Part of a small language model's weights: local attention windows, shifted keys.
Each number is 200 + 20 x the weight over its row's rms, rounded and kept within 0 to 999. Layers, rows and columns count from 0. The size before them is the row's rms in percent of the matrix's.

# layer 10 attention output (transposed), 256x320, rms 0.0466, rows 255, columns 240-319
105,208,194,192,211,187,176,189,211,198,214,189,190,215,215,186,206,216,228,205,222,202,194,222,180,171,206,198,211,198,198,202,211,215,206,179,231,218,212,216,190,209,189,179,168,216,179,200,222,185,172,210,219,193,196,154,166,220,198,191,184,227,205,231,215,201,213,212,229,234,180,215,202,196,183,201,200,228,210,200,238
# layer 10 MLP up, 1280x320, rms 0.0536, rows 0-19, columns 240-319
099,197,178,215,191,205,223,197,154,160,183,180,189,190,227,199,202,150,181,198,181,185,183,195,192,174,190,187,200,212,201,161,172,181,174,229,227,147,198,196,180,220,192,202,179,228,201,196,177,199,190,183,178,220,209,218,226,206,205,167,184,214,210,175,244,192,209,243,160,185,228,182,169,206,162,214,233,166,213,195,207
105,189,176,208,227,231,179,210,189,203,219,225,140,220,217,190,226,167,216,184,236,182,212,208,202,202,185,188,202,242,263,211,180,201,213,227,185,173,197,194,184,183,204,196,200,199,211,183,202,201,192,191,206,171,203,206,168,222,161,199,196,196,200,172,202,191,195,183,245,228,213,201,215,192,215,177,203,201,175,185,185
093,197,162,206,174,229,196,180,222,205,167,177,200,216,172,184,214,205,191,193,224,225,199,180,172,211,186,195,249,155,212,201,202,218,218,180,190,213,186,207,209,221,185,209,198,201,211,190,184,167,180,178,205,176,221,220,215,196,174,215,172,193,221,202,195,206,215,194,208,155,212,184,195,217,199,193,198,183,205,178,185
092,185,181,214,200,204,182,190,172,221,197,223,142,160,217,171,178,221,180,204,204,212,150,196,189,165,174,214,215,219,203,188,193,185,225,202,191,214,194,246,211,178,217,168,203,182,200,203,208,166,161,168,182,218,258,174,219,210,161,219,173,234,206,188,187,232,189,180,193,221,190,214,211,214,164,211,220,179,217,129,200
108,194,203,200,193,181,220,209,169,209,207,230,199,208,239,200,165,202,188,212,189,230,156,202,172,204,205,222,234,201,232,189,191,212,210,210,190,185,198,181,205,141,188,247,186,232,229,230,211,242,187,204,174,219,203,199,200,208,202,192,222,195,209,222,217,222,179,181,187,201,193,201,199,143,237,200,207,200,191,179,192
102,223,220,208,238,205,186,178,196,196,195,175,223,229,173,149,202,218,226,213,174,211,185,209,200,195,194,204,196,217,185,176,199,163,192,180,174,206,248,189,195,204,176,210,213,222,178,178,178,204,191,188,197,212,211,226,187,229,181,159,201,186,207,222,189,228,152,186,201,207,214,221,221,146,241,192,181,181,252,197,193
107,174,146,154,199,200,174,217,205,191,186,233,216,186,202,200,178,192,189,198,203,179,193,190,219,191,214,190,216,207,197,199,177,194,222,224,189,180,202,203,157,215,200,236,174,204,227,193,187,225,232,194,160,180,224,206,223,205,223,177,192,202,188,185,175,182,188,170,231,197,187,215,176,167,191,232,216,183,221,163,149
105,158,199,187,181,186,197,179,193,198,213,201,198,217,204,210,200,212,219,184,193,194,187,155,206,203,164,181,202,209,196,194,211,179,210,197,217,169,196,213,272,217,203,205,179,232,173,172,214,187,179,215,189,194,217,204,217,181,176,165,200,215,183,210,215,181,193,190,195,200,218,210,218,182,185,250,190,193,206,210,193
114,205,206,208,215,171,217,213,189,204,206,162,202,203,231,210,211,173,223,187,177,223,210,180,195,174,204,219,196,208,209,208,233,224,197,210,234,192,188,208,204,202,200,199,212,242,193,209,177,224,217,171,168,193,219,242,219,204,213,201,192,186,187,186,225,184,208,200,188,208,203,216,197,182,186,192,199,192,196,231,192
096,222,174,228,196,197,180,205,209,176,211,192,170,224,149,184,181,221,214,201,236,204,218,206,191,198,197,225,205,177,193,196,165,198,212,199,158,224,204,197,226,190,184,209,212,220,217,190,197,208,162,184,207,188,201,199,190,176,208,205,178,162,235,196,217,180,198,227,215,188,220,204,181,209,158,207,190,230,202,212,187
090,232,198,215,186,196,134,197,173,203,213,201,203,230,224,229,206,206,245,205,228,224,190,153,169,188,229,213,205,174,188,210,226,164,195,182,206,177,191,197,203,212,203,206,179,207,212,209,191,189,182,160,194,206,193,215,153,210,236,199,209,233,170,227,213,213,207,197,165,213,231,169,222,191,200,230,221,180,223,233,219
097,177,226,226,184,212,216,212,203,165,221,211,212,190,205,175,183,196,204,175,210,212,210,216,210,206,204,198,212,215,191,183,211,206,191,251,193,193,199,210,174,191,176,209,219,197,191,189,151,193,187,221,201,201,163,189,216,184,200,193,193,209,198,188,193,187,189,232,190,205,210,223,198,197,218,201,194,195,200,192,177
093,209,175,210,167,202,177,185,220,196,172,198,172,230,193,219,222,210,205,203,175,183,200,166,191,165,189,204,203,217,192,231,183,217,199,201,162,207,178,238,202,200,226,196,202,174,207,177,217,202,187,201,169,206,219,161,179,189,194,210,203,202,189,154,181,203,202,183,194,217,166,246,211,176,187,219,218,201,192,229,220
100,219,174,186,252,212,214,221,158,165,152,217,200,220,245,191,209,232,202,162,198,184,180,197,234,199,157,193,206,191,191,231,197,234,195,217,148,223,214,190,230,208,162,217,222,171,226,222,222,207,184,224,174,175,203,239,213,163,180,195,223,187,192,198,199,177,191,198,220,194,217,202,213,197,161,189,197,193,207,222,178
092,235,183,184,202,206,190,211,177,182,195,186,190,202,194,202,211,174,190,210,200,152,214,199,198,208,193,196,190,194,215,191,225,186,222,182,193,133,208,204,246,221,163,190,203,184,195,204,179,186,193,182,177,193,177,219,186,186,173,212,176,198,195,213,204,229,190,221,178,193,195,221,213,215,169,182,207,195,191,192,178
095,210,213,190,179,183,213,235,186,213,188,239,184,220,196,199,217,191,242,177,177,203,179,219,204,219,204,212,211,186,193,211,185,204,196,226,211,197,171,191,198,170,199,201,193,169,187,183,211,206,237,186,183,179,210,216,262,174,187,172,229,199,184,209,193,180,184,181,171,175,209,189,215,194,166,205,194,222,192,220,203
094,222,188,165,193,202,190,214,213,191,201,225,166,230,186,176,176,190,208,178,204,181,218,158,225,183,214,205,227,218,207,177,192,187,194,197,240,191,168,247,188,195,172,201,156,208,240,223,194,207,205,184,211,200,220,198,217,206,203,189,210,205,212,160,209,231,185,220,178,167,189,201,156,198,207,181,212,186,196,171,174
100,205,204,211,206,224,145,239,243,193,226,220,186,212,184,192,175,204,190,217,199,213,181,209,178,161,209,227,173,165,241,186,187,204,209,235,193,173,199,218,176,225,179,220,184,184,212,181,215,224,198,220,218,192,246,212,219,177,201,207,180,176,198,195,190,174,221,193,211,159,165,173,197,189,211,228,219,202,211,197,215
105,181,213,199,218,225,184,195,207,176,182,188,170,172,241,196,170,206,180,192,192,201,190,196,179,223,197,192,190,259,219,215,222,197,213,187,207,149,218,227,192,183,195,191,185,200,209,199,231,219,217,196,161,185,204,201,207,177,167,170,199,187,209,184,184,184,198,194,224,239,174,192,198,196,218,220,184,184,230,193,219
099,186,222,199,215,192,190,198,182,168,218,206,202,250,188,170,197,200,215,204,201,184,163,190,218,212,177,210,196,193,215,170,222,197,202,193,191,203,210,171,224,184,205,188,187,220,216,232,158,175,179,163,200,159,180,241,208,156,183,239,166,220,200,179,181,220,180,199,205,187,210,150,225,202,222,182,191,195,209,207,210
# layer 10 MLP down (transposed), 1280x320, rms 0.0536, rows 0-19, columns 240-319
100,161,203,189,184,169,163,185,205,228,201,198,173,173,208,213,225,194,251,185,210,186,227,220,216,208,203,226,203,219,202,204,190,211,200,214,229,201,205,212,187,204,213,224,187,212,237,204,191,219,202,214,193,244,244,205,215,176,234,205,194,209,186,197,198,226,224,190,182,164,195,219,187,184,208,193,187,163,197,228,190
104,209,191,211,211,164,211,226,171,189,206,190,208,186,176,200,260,176,215,192,203,211,209,214,202,199,196,232,213,171,180,206,180,207,208,201,170,212,186,200,190,210,214,180,198,178,212,201,201,168,200,188,205,178,166,199,218,183,175,179,186,220,205,198,242,212,201,204,181,187,202,205,237,200,193,180,215,222,176,186,177
097,197,218,213,223,193,201,167,203,204,189,196,182,223,178,188,199,207,191,216,213,246,152,209,162,215,206,209,204,191,246,182,215,168,195,192,204,218,169,173,205,170,205,243,198,180,232,206,234,203,212,203,191,174,203,209,213,201,189,175,179,187,217,219,177,210,196,208,236,179,181,203,179,213,197,168,233,192,204,204,162
104,191,200,198,195,211,183,200,202,194,211,189,199,205,212,212,211,216,213,192,188,204,211,210,179,208,188,186,185,193,210,229,237,205,188,211,194,182,203,206,196,194,222,200,188,219,183,209,178,183,196,218,193,193,196,216,220,222,209,177,207,213,182,201,216,207,188,202,207,200,221,182,199,188,217,209,188,218,157,175,185
104,223,175,187,183,221,208,216,193,210,183,226,231,182,187,198,198,194,209,205,190,173,223,209,226,158,201,186,192,201,158,198,171,179,233,219,187,209,206,247,177,214,191,193,197,214,188,220,199,222,212,199,216,202,260,203,205,212,214,202,208,207,195,183,223,209,166,212,177,179,196,255,209,180,211,194,178,196,224,196,172
103,195,254,203,179,173,195,217,230,197,196,188,199,161,214,217,195,176,195,231,176,198,188,223,211,211,233,219,200,188,243,191,203,182,235,199,206,170,194,194,197,212,203,183,229,207,211,201,196,209,201,194,172,170,166,183,219,180,184,224,223,204,180,190,206,200,168,181,171,199,211,179,198,202,178,165,193,212,179,188,210
104,189,214,201,222,158,219,211,202,225,178,198,205,205,199,200,217,200,209,217,201,193,203,220,162,185,199,170,208,235,169,225,190,170,204,183,233,210,198,191,201,231,209,188,174,218,214,213,192,190,202,204,199,224,201,213,185,192,206,176,196,194,182,187,167,249,198,194,213,200,212,210,242,221,186,212,213,198,214,153,162
103,188,228,204,177,214,188,189,198,180,216,176,197,181,231,215,213,197,162,225,160,212,154,187,210,157,219,191,189,193,216,184,218,232,179,230,194,183,211,196,177,164,233,196,209,223,193,198,226,226,196,238,220,210,194,198,186,174,195,210,187,190,197,213,190,211,202,220,210,206,227,184,199,157,163,230,185,225,203,213,212
109,192,210,202,202,218,163,215,196,212,211,176,198,221,217,253,221,233,239,184,206,187,208,193,221,196,186,201,193,220,185,214,198,199,171,193,186,225,205,211,211,191,203,225,190,183,193,197,220,136,221,174,216,185,187,219,197,163,208,198,164,178,195,217,260,209,207,220,211,178,194,186,184,200,174,155,217,215,161,219,203
095,186,218,175,210,187,225,215,208,211,233,191,165,205,183,185,245,232,179,212,218,199,210,230,165,220,212,190,187,194,192,186,187,192,210,205,184,195,187,189,196,162,182,215,220,186,165,188,207,219,176,166,225,175,212,211,194,209,217,188,198,217,186,204,210,175,204,229,166,194,236,171,223,197,180,181,202,261,220,227,178
092,186,218,218,185,192,183,153,212,209,214,212,156,210,182,186,191,201,177,179,210,221,233,202,186,193,183,178,190,177,231,237,201,210,192,206,194,205,195,180,195,216,215,209,207,207,205,228,211,160,197,185,200,192,203,202,210,170,244,201,241,194,185,196,218,191,210,188,204,219,213,172,217,221,192,210,199,213,201,240,201
100,196,214,227,209,204,171,176,240,196,228,210,230,219,186,187,188,193,203,194,224,191,234,192,214,217,217,184,222,202,232,198,196,191,166,202,190,240,241,191,197,225,173,207,202,153,206,196,185,237,166,210,224,167,213,172,204,176,224,181,229,192,192,208,197,212,211,207,211,179,202,228,150,222,219,217,190,211,207,190,237
093,162,182,202,183,219,182,247,195,213,203,197,188,204,211,197,209,209,224,239,222,217,176,185,185,237,195,206,200,195,223,204,215,208,212,214,185,218,200,193,207,204,211,211,231,206,213,189,205,199,209,184,202,205,198,205,176,204,175,241,222,231,157,176,185,210,200,176,193,208,195,216,231,193,209,196,234,223,207,235,202
101,191,188,204,181,216,192,193,178,211,203,178,156,206,220,182,234,175,196,206,190,186,189,161,191,213,194,213,202,191,215,184,207,209,194,185,216,236,149,200,202,215,196,230,204,161,183,195,191,168,205,204,192,214,198,202,198,179,203,226,197,210,191,217,210,178,200,176,226,190,203,181,177,201,182,175,203,169,207,174,246
100,233,182,193,223,205,214,221,194,191,191,224,213,202,207,169,189,196,190,168,175,200,215,183,207,243,173,238,197,190,217,209,195,173,196,210,185,156,207,196,225,219,174,168,171,201,205,181,236,177,176,203,170,157,210,229,192,218,173,192,200,192,186,205,212,224,216,205,217,225,210,205,188,191,187,204,196,234,199,197,196
094,198,188,160,211,209,173,202,235,184,217,194,183,206,211,178,192,171,198,176,185,212,183,202,184,189,191,209,224,164,202,157,203,227,191,213,158,190,179,238,173,170,234,140,234,176,221,216,174,205,199,215,183,176,181,191,213,211,202,234,200,196,192,175,223,220,209,209,183,170,211,171,217,167,192,211,228,208,216,182,228
097,209,197,202,234,211,204,163,233,215,212,208,218,207,209,241,153,181,180,181,228,187,209,217,234,224,185,221,186,180,218,187,212,174,209,235,192,196,189,221,174,183,205,215,189,195,205,207,184,224,178,205,218,238,226,188,199,213,210,188,198,209,212,168,208,210,205,155,196,213,206,179,164,219,221,171,204,164,205,204,219
099,198,194,206,201,205,177,201,200,214,246,206,197,224,204,183,215,196,199,197,196,225,173,206,193,174,193,168,224,198,207,210,169,180,206,210,204,161,201,206,187,224,171,171,193,231,222,194,185,168,182,218,176,206,186,230,176,212,212,176,188,200,163,198,187,193,176,212,184,209,211,200,200,219,183,203,214,203,173,218,230
105,199,200,171,151,181,185,160,186,206,194,205,259,182,194,233,186,184,164,212,197,174,206,201,219,186,207,199,202,232,235,181,183,209,190,186,175,227,167,205,214,180,211,191,216,168,199,175,220,213,242,228,210,205,238,178,199,233,200,194,190,187,213,191,199,155,240,186,216,205,183,181,211,189,185,204,181,185,194,186,195
101,187,181,167,231,199,201,197,200,208,193,180,205,205,226,206,166,227,206,195,207,197,201,201,186,174,213,193,207,222,218,178,217,197,181,183,182,207,222,212,138,233,200,210,202,213,224,233,194,176,181,208,210,213,178,199,167,192,217,229,213,225,224,186,180,219,200,205,203,203,169,214,185,181,182,198,205,184,209,206,214